Each number is 128 + 24 x the weight over its row's rms, rounded and kept within 0 to 255. Layers, rows and columns count from 0. Numbers have three digits each. The size before them is the row's rms in percent of the matrix's.

# layer 6 MLP up, 512x128, rms 0.144, rows 388-413, columns 0-127
146:130143109119086124183118156108129155144105132091142128111141144139140108095149107124117142127110119147116149097163119152150150151134176152133102150085127098148096137129087126117122040121081130120074140147128125099144122155153098134099130114102121178121138140131104152161108159145153124141121125138140094136092161162093114127112130177169128110125147144116156125138105140149185130099131
052:140097145106094145172158126125170095151112156094169147062111123132137136142131128105121164175146140162133164104106097130093155124140149113116132123112115123136135126119129140133143128109133125097122148093072154110173153070114129081147144115095128144121163122152092102128123112103111099130135129101146122155108136108139157150067148143145141112113106144109141127178141109090159151089111
050:115124179134120132134148116110133093125161125087154179095136144111117108158187141101155188167147116137121143140119162140133145110145154105116097107112106121151101139133132129159152095082082159143110144116070144095145084126133134117118141089110139118098164113132102119140149106107124105167098134118161153124126174120102156136111171148131113098104124129087135117136129110089160146132113
070:085131163103109189170167148124161068162132173093111124115099136088137123160146167109144154175162133115134135089112155144091143101172139146139123125117119094123124151097161117139106110108139129111110113129096145137148097103100090118161128143090144151110160115171099121114130111124134116152113133141159119124117148089112151134119129135141144116094075128127123103154134106110156160108139
050:133091173124119145181125105085124094147152134126139162125133129114103135128118163152104135148135108130117142086098132167122112137140159103132116098091103119133132131123130104134097112123103125111106107115091115096152113123120108104088176088090134133096147117147056098132129117081107109134093126153153098157083113095082143124123151165132154105084099114111142089154122116102162136117128
133:115137149136155127146143146122128148117196131133118108127115147110197167109127102140145131118108146140138175085115114141146107097174112127072107132141123116143151105121156068140124145133145143092136123125119153116108120089137110098116127135120097139142138122118107132154200091112155123143100155116119093151145118143155152131112135175158101108117102114082127127185152092108160113137155
055:123085168107096158147156119104097100163152145090150165099126146114129098156144177136138164145107127130128162115114132138142128126125140148148120135109116088143118122134157117143101131112123147115102056110078123103111122111105106084122111112080115178132175121148111117138143111088156072121117115153146119143118150125103149158086131149129129105081085143110161128145129107109151137107105
161:125140122098086120135139094122104106142114122139157147134150115109145093155154117119105114178129148115097157147131140111143128130153124086116154132139102119138080142083117166111114062131120106137112127108119145104125112102136108147113189088113149143067125144112122097129167123097118135107100127125132144140116099078078099123151209138121119095130118150139106101161142100130154150119112
048:132111111076124151138168116132146079124162134089189162120113113094097134188165186091151155152164123151158170115115120143118131123130116102116118116092132080149139152123137124128124109100136139141110110069100142108132111099121120125148146137081135138146157094150119115134118109101080123141105121132165139142104131118119134168109174137131132109097116150116159091137146119124137165137142
100:116114138155127155128154095124113111129147114083147125111084165086143144135178130132095137145111180154115170112088166155134106120133142141103146103132139149131092184114117134128123117143127114092090130122078139122146148128120153133120173087154121125150130099155092111134179108104137132148105135121168103135144117099088152125125122172140107079112078134131135130179146105157113114118148
137:140137151123155146182152100154165095141116132126158111073105123115080106145115150107128138128127107139118088101139129159135120103151131144117085109143121140124143149152117124120146144127149128098144120134129150117136119132080114110134141126131158197165122128126067166106113127111102153134125088098146089139126109066148153149136105122135139125089089158131144124145110148141123204091101
062:109100141092139163163165155101145121152153163082131127127118111119120110131151107092127138139125115098104140128131127153086124103174136113133099123104095121130118118104154137117136146095141154118110101096045154085126108107131108094143123104103162171091135133157093116122166088086117104151107119143152119136141131118099142165120135148145156094084119126126113092108149117078156143113108
161:134125173104142114156117142107127104124149139139122141153132174140115142116189139119133141144176125136095146075128127159126095136136141129094116153123125117146113098097115094154114147160168102147125123120118149147102114115109103101144115119098146117126128099166160108144175090075123055197140126173148105140153143096131124124106179141142128139079151116146148134121133114118141133137153
092:108130116109131129160154120114143115121125153119161145104140146118100118143159171071138132181120109158172135126100165179121129107140178097101095141102125063136108148093144120132124103062130119109072103139076156106155132092138093116113154119105114155134162107171114111147137125115104089134106124127169107123110137126126145116117140124152136149102132112126142102136155098114142139110156
052:117101159107135149139144122113116096142165183097151168101107134118133128134137132104149128132143118136133148115133156146124159113152171096114158105111124146128112145078141107118112112084131137107121068102109136119151092115111133096128101091072146180083160138138107111132172085122114139120081110136142128164146146119140164122120140155172119111103095134075139130142156123082164136125122
055:136108161109115155125146129121129089176179146112167126093116136066131130166148134092123157158152138106141147094112128145136128114144130112120086097102118113144119165103130102132130105103131101100121118101109141114163133127076105116155151142140149108094172134140098107174171097089114126158125113098181140144103157117147099129103158152135120111080127123112113141152169129117149136099096
052:147114154077115141146126091109166117137148127114127153079123160083100090164133171116164166139137124122151153104145136163107127107156166114123076115119084104109111148090129106158127121100111168111112076115117164103149115123129142125129166121101125157129165103133127142142154115124127126152113107141131121123117138134120129146123112147091152110081103107078137131159125123127186172118083
064:102122166127098170137162122112122117134170144075145147118116132089151094165138129113129142168132115110165139098149141127140149112143139096088128115102107141143111149131162138147125097124135163087075074127095166119150107086115131117132140093101139148137148089147112117153170104096109124144085106114135122105079108141129127165106156140126139096112116133100171130167132108133169165129148
045:144109165114095139142157121129148078189131176114145148115147126092127098132166123083117134136124124135160157125115139143103154099144140142113124119116137126130115151099171125154104096102089164125110097094107147119118109108115103121111132114111145132109149093154110115144128092093108084133136105141163161156105107125068136130148156148124156114098074141093154090115143158118147163086137
131:140120105097100143143160114139114142150142141096173102120134152157120120160132128137124087181124131128149146130129125153116144139119122158119141140109120110143144135134105058177162088109105112100118123145140104086100158121079151102133130118132182159162170126114093149077097114133121106129076135103130104128136117123177130177136111120135109095115143093141135113127111162110139156176157
055:112120146103093179172163111124126085143137136122165127091125168122133112125152120105122137142127127101138165100094155133095155075145136130092090124073123094138098106118119099142103090139110111128102088094095156135122151109090109089152150115145143104122150130157113105121136112095104082149115128115161114166154142125106130133126129157156124101067128134116173100114139101103145144138137
077:104077160105123162156137101131148092160148159133127160105104149136136131155136150101189147142146151101151142122119139132085156098159153137136093084126098061116122142110156134138100085104158153121108094118108148129106136139115153124142141122116135122144172118165116102139157098085095138139090113140160136125129139118104160156106152167132152104098083132119157100153154139121143149115130
087:155153136144156123155141123106162073117129136083156143130133152071130105173150130102110122166156146117123141134105151123111167151097190128144136125121155108167118185154138111125119122105137122130103086066093159080139111130083123115112144141141173175105137117155133110087162099141118116110099128112159116133114114122133124151112166133120134139104135126126105140174101102135131138133120
051:092107161116123152121147097128130135147157160101123130078155170120125104148118122137115139142156150111159125131072130144124147127136107138146124110121112138126099161118111125133108127083145148106123056109130151087133134102141096115109159100094133158080148114134143099158140098089106144170100072111178140175134126113114159162108159158116111112120118145111134128150132105093174159110118
052:114106145061125149150173120105106109141143149108181142095116123127127098138194142121129129162128115136134158116118140106117156138137178145107119132109105127156127153090122129154118140088096127093100086078118147109138122116128096110161132098082141150095173107145115117111148123106120100138120122129182139157135141131094153147099177148148155100124091141083161109140126126121146136106126
046:098088152086125154156166135105121095166146160108134163079141110136111107140134138093154150152150111142119084119114140135117136133141126088143111135140110079118120140139124131126144116098115129114131109119093149100143143109088127074138120102098147109113153107175114120107150099087118115164076156125175130144092144110099141137099159123143118095112082127120140140163118105134153184092106
# layer 6 MLP down (transposed), 512x128, rms 0.128, rows 388-412, columns 0-127
155:097111119125142098155135139104106133150165107132141079136150135161101121137125085156147103150104119125112162126110092122137086153129080128100133129106117139118152122121113126161133160148133137084113093120101113158124144070104161153110110102110147122157103110158141143105173152140143120174156150102159155127156117128133125110130153106102137157076086075115104148110146089099161093147106
047:117141138128112122118161133121139135166109120115142100157145154139113165126143134165106111148132114137101126170128172113087076153133104130171116131145131073146148134182140133145118125143139141098142095128148109131172139106179155160099144168108131138081134121178157109110108125089107074122077150117140164113136100131129124130166124138131139091108165098141159119122126099145150170103122
037:116120109073147085126127114106163102135118152139081111147153125114132160116095103099130116106146129095136100147131096113145117116120111141121094106133092117124154142120136120087114102105171141116136107138140148145151141153166137169154102161133132142170146130111106169192076161104112134125147093106155111155112113138112147101119096123121112158116066184104131141120101114169146108146107
057:138151096110097112118071139165092122093126101133108153157158145146108136104113120092106143150105139102175104092159113124112118144104127125123129144136110124138142143133159137120106086154159098093064114129085135144150125131152170130124180090131091133115180131143124121137124143100108112167136131120098135122144162124150120143120110117161136133137169136120160160084079116169157090147123
037:133135116136125129100093120147139071076127138118112138099159109152146132150056133149135125111104132110135105154129130133130132144103113129103135133122092112146137093140119123115160156138126129075128127120136135122118104188126155117108136156150091142160107109169135115125127100186170111088155098103115119100113113137129147143116127119145100147138123130091073154070090148126132089165183
137:118129124133135066121105137115152137114154129109112129140110145138132101127137125154192127143101101139105108134141156127137129120098091126168177117119078125128176111085120156167120094122169139165098175118108106144125134165124116149104134107175118138139114138133097124108106113070160138119122155151128087111171130149116084158118117130109083164138085175105149139131109122130151141133149
046:156131105167078111174161110159145106185135153154148130109135125150125174154168153140159129091118089114105077119169098152088159162114094121122137163099121119123164143149141136137161161080121110126137122148111158103137151134128162144136131096137113170171111096133149152129107093119103137139131154117093136120153141140133113093142150107128107121107118130159107093107121131112162140132099
162:142152084126105136103106155132125128136085100155106126122132125109101124127119118142109121130148106067120099119136085136119133136174112096147129138122114151112142145162150119115153126111135167130136146082129148079152144166149117113135111124120137173079138144107083142173147136157136140150131091122091108108159121093121152095148126108171079135069092141130157076091121109144141091131109
032:141141162099108130160126131141123111118093117136139115132166102126119156123085132179134142120089100111108106135172127118138107167123086144132114128142107159159156101150117152141150168121171102144121166171162109162115125175168111146128098155170137116130071128120159158090097126152127137111108149143123119086132129136147128143155125076116125158154155135110102157110120174127124148114177
101:155134115134147114113137129116153121115130118141124149129143104117157137144165120108153119122121161111136133138108137178158119118104158142135174097098165152127080136142149126110125119087162132113116099119073138128169167101092132077152141145105132089065157106102150094133067139111110159136094145114133117181136132106103142130152151145119126090155103125125160149164164143147156139094110
144:186131145116109121165104135100113135148094136125105093167164156169157101117120143138101123143101134079117125095112137108111165101152112148126134141097136112123145127123151150104125164124145084106085090123121052131105094126152144104140084092124130146104147092098123134105117134128115152142123144097146122099130159113137139129113090173190117152081125099125127125154130121097131140103126
059:118103138142123096177127134150110081099147128150084115170131122146107132135104087123148104134110123134133100162146152136161077133122082109140143121144152100117140180139141119137119121103117150144146185139130141154095120156099154159107119127132120122140116148130142151112106149118127105126151166144169079115134119112134128148116109100132063133141119056116093148091098137136152157165172
161:122124140134172113127139152163122149125132138148107162160156133126102136077140131086153142145098154138109155122130142123132106101115139111178139154140105146114132087111165134086158092137127114101108113115109127147106127132173088131142121116152130129126117162112089122172130103189149171080079152139113119102105127170129129109144109125120141134126138161096085091162154139182102167137140
093:137171129129147090127117117129151127126117132134111093108088124189093148136092129143085113112115118120106096124111130128102119137077118133141138127122099118100079122131132129076139101140138114153095135137169111165121147158136140130127125165141062182126109125080103150105076091174131174119193140130153145113126094117120111107150143124100104138120132134127117108117121159137128097162141
049:130110116116125122114129152158163123112113125186107118126174096156123115146099132122093148122132111110101125146100101113182113158107144132124125091111121163134152117094107138114106121082140170120142078138128113127121146108125135176158127170104145155151125098119147111107120138130159135107121142176128144114135102178139152132149098148122141130108125085101094154158174168113106063126177
040:124049134134110089131107135154102104124138090094111144146118115142112129121106115168132152107148099151120144156117133133156090153121137179140119149150135128164132188144143150136125154155136134115104119146149124126134102134105170114149088109143088113151092180115112167136164136119115098156141145148139143110131146159168143119065139113114134175153134174109146146087111108131111122154146
036:090150140121144116142123110146104141134135139139141135132150123176105140129113119122108109146148101104138072150090176079165123162102143159127140124153176113123142119147095171106144105153131113109205112137133122162148133170159137134129124145144097114113138163115149113145082087128138088095154174116082162112124101124154133103116111139130091159124138182117110122156145132152127123127111
055:139131169135118145185162114126101161149119118133138102125088114127129090154145137093140119149144090134099073103145157148134106119078115116173091123156154108104167190177108117108124132134134093138108159134127090168128134133129143124091132115120138148120159125152124149102084122078079135156126141124148110099162132134131118121129091106116097175149129087142157117117103134129135134134153
030:143117142162138125108152129087116133128086164124139143198168127112117160095087099149103099154145138109131088092136158105131132155133123151137152156104141149107121098155106183077118112134143082158126118159079133129126147127159093115140125170113140144125129118116173147088098147115107143112141150139127122111152109097098095163150096176157103130123115103148134116153120092135124130124145
142:135100144119128106148093151118085146115152126137117136130112137137137113079077099149097136172110123090142152093136149107168083134142170139150138134184137122140122125114140143138112131138158099172100098148101124100131121134123133134144094115092138154146137078061123077151109118115166107140090089128119147149150100118165101127128128116130132073178138126133146108135128160143147115143099
047:142150117147146108121105159120147153133141131128098124135141097121124171151103110088154103093141103155098110178180092117083129172111134129109151172124134184105095125128112112140148143105129150136125136119149138146151087175199132143143104163101119131083130159120162152129108106144160135101150113111125149152144100149107142098136099125123098103112139099101133110090144149151160101132132
065:116115135178136140141152181091132143108156139108110132119151136132116149146123176109117100131075107127090130113173126115104121158125159162113144106156122095112146106143144151143122155099140146146130081146115103137136165102131108158096174131131148121131132076099119061157131107075119097119109149155107139162163116093156100159133157132109128124160076114144103112125152111119105128131126
085:118110155133136138139148107134085133138128129094114117116125077119157133146075116142162119173120126171139126187130123103189096155110118099105145133164118180097123120140108139134120125126110140130140123132183121136117165156110119112118129110104147162103126158103189115122115145110091143123112181110125146125083139098182109130186147128141145112152169138134126128089099141143145134115122
039:121125143120100051159080120133113128111128131147148131128137104137121139114132111109117155110128098144129122172146121121116115110108121144110095116137160134130160151168160132096196107167120104161128147151149117194095116155116159133138090155123094130138126130140162120139160169134139094126151128120119157098128127174153105113155123130089174116150164096149129133123124147154088126176166
043:146101150144156134186120122091122151120109123120161167128135117172118118109095122153130124095158142147115136149128154088092137100089093116141153144130147096143145106136082115127152153175096111108115134126122136149091107130118126165088116098124148117160129132132181046123125134170086106095136132139133132106128143110121111133190125137103096141118107143138135116111080143140107130090151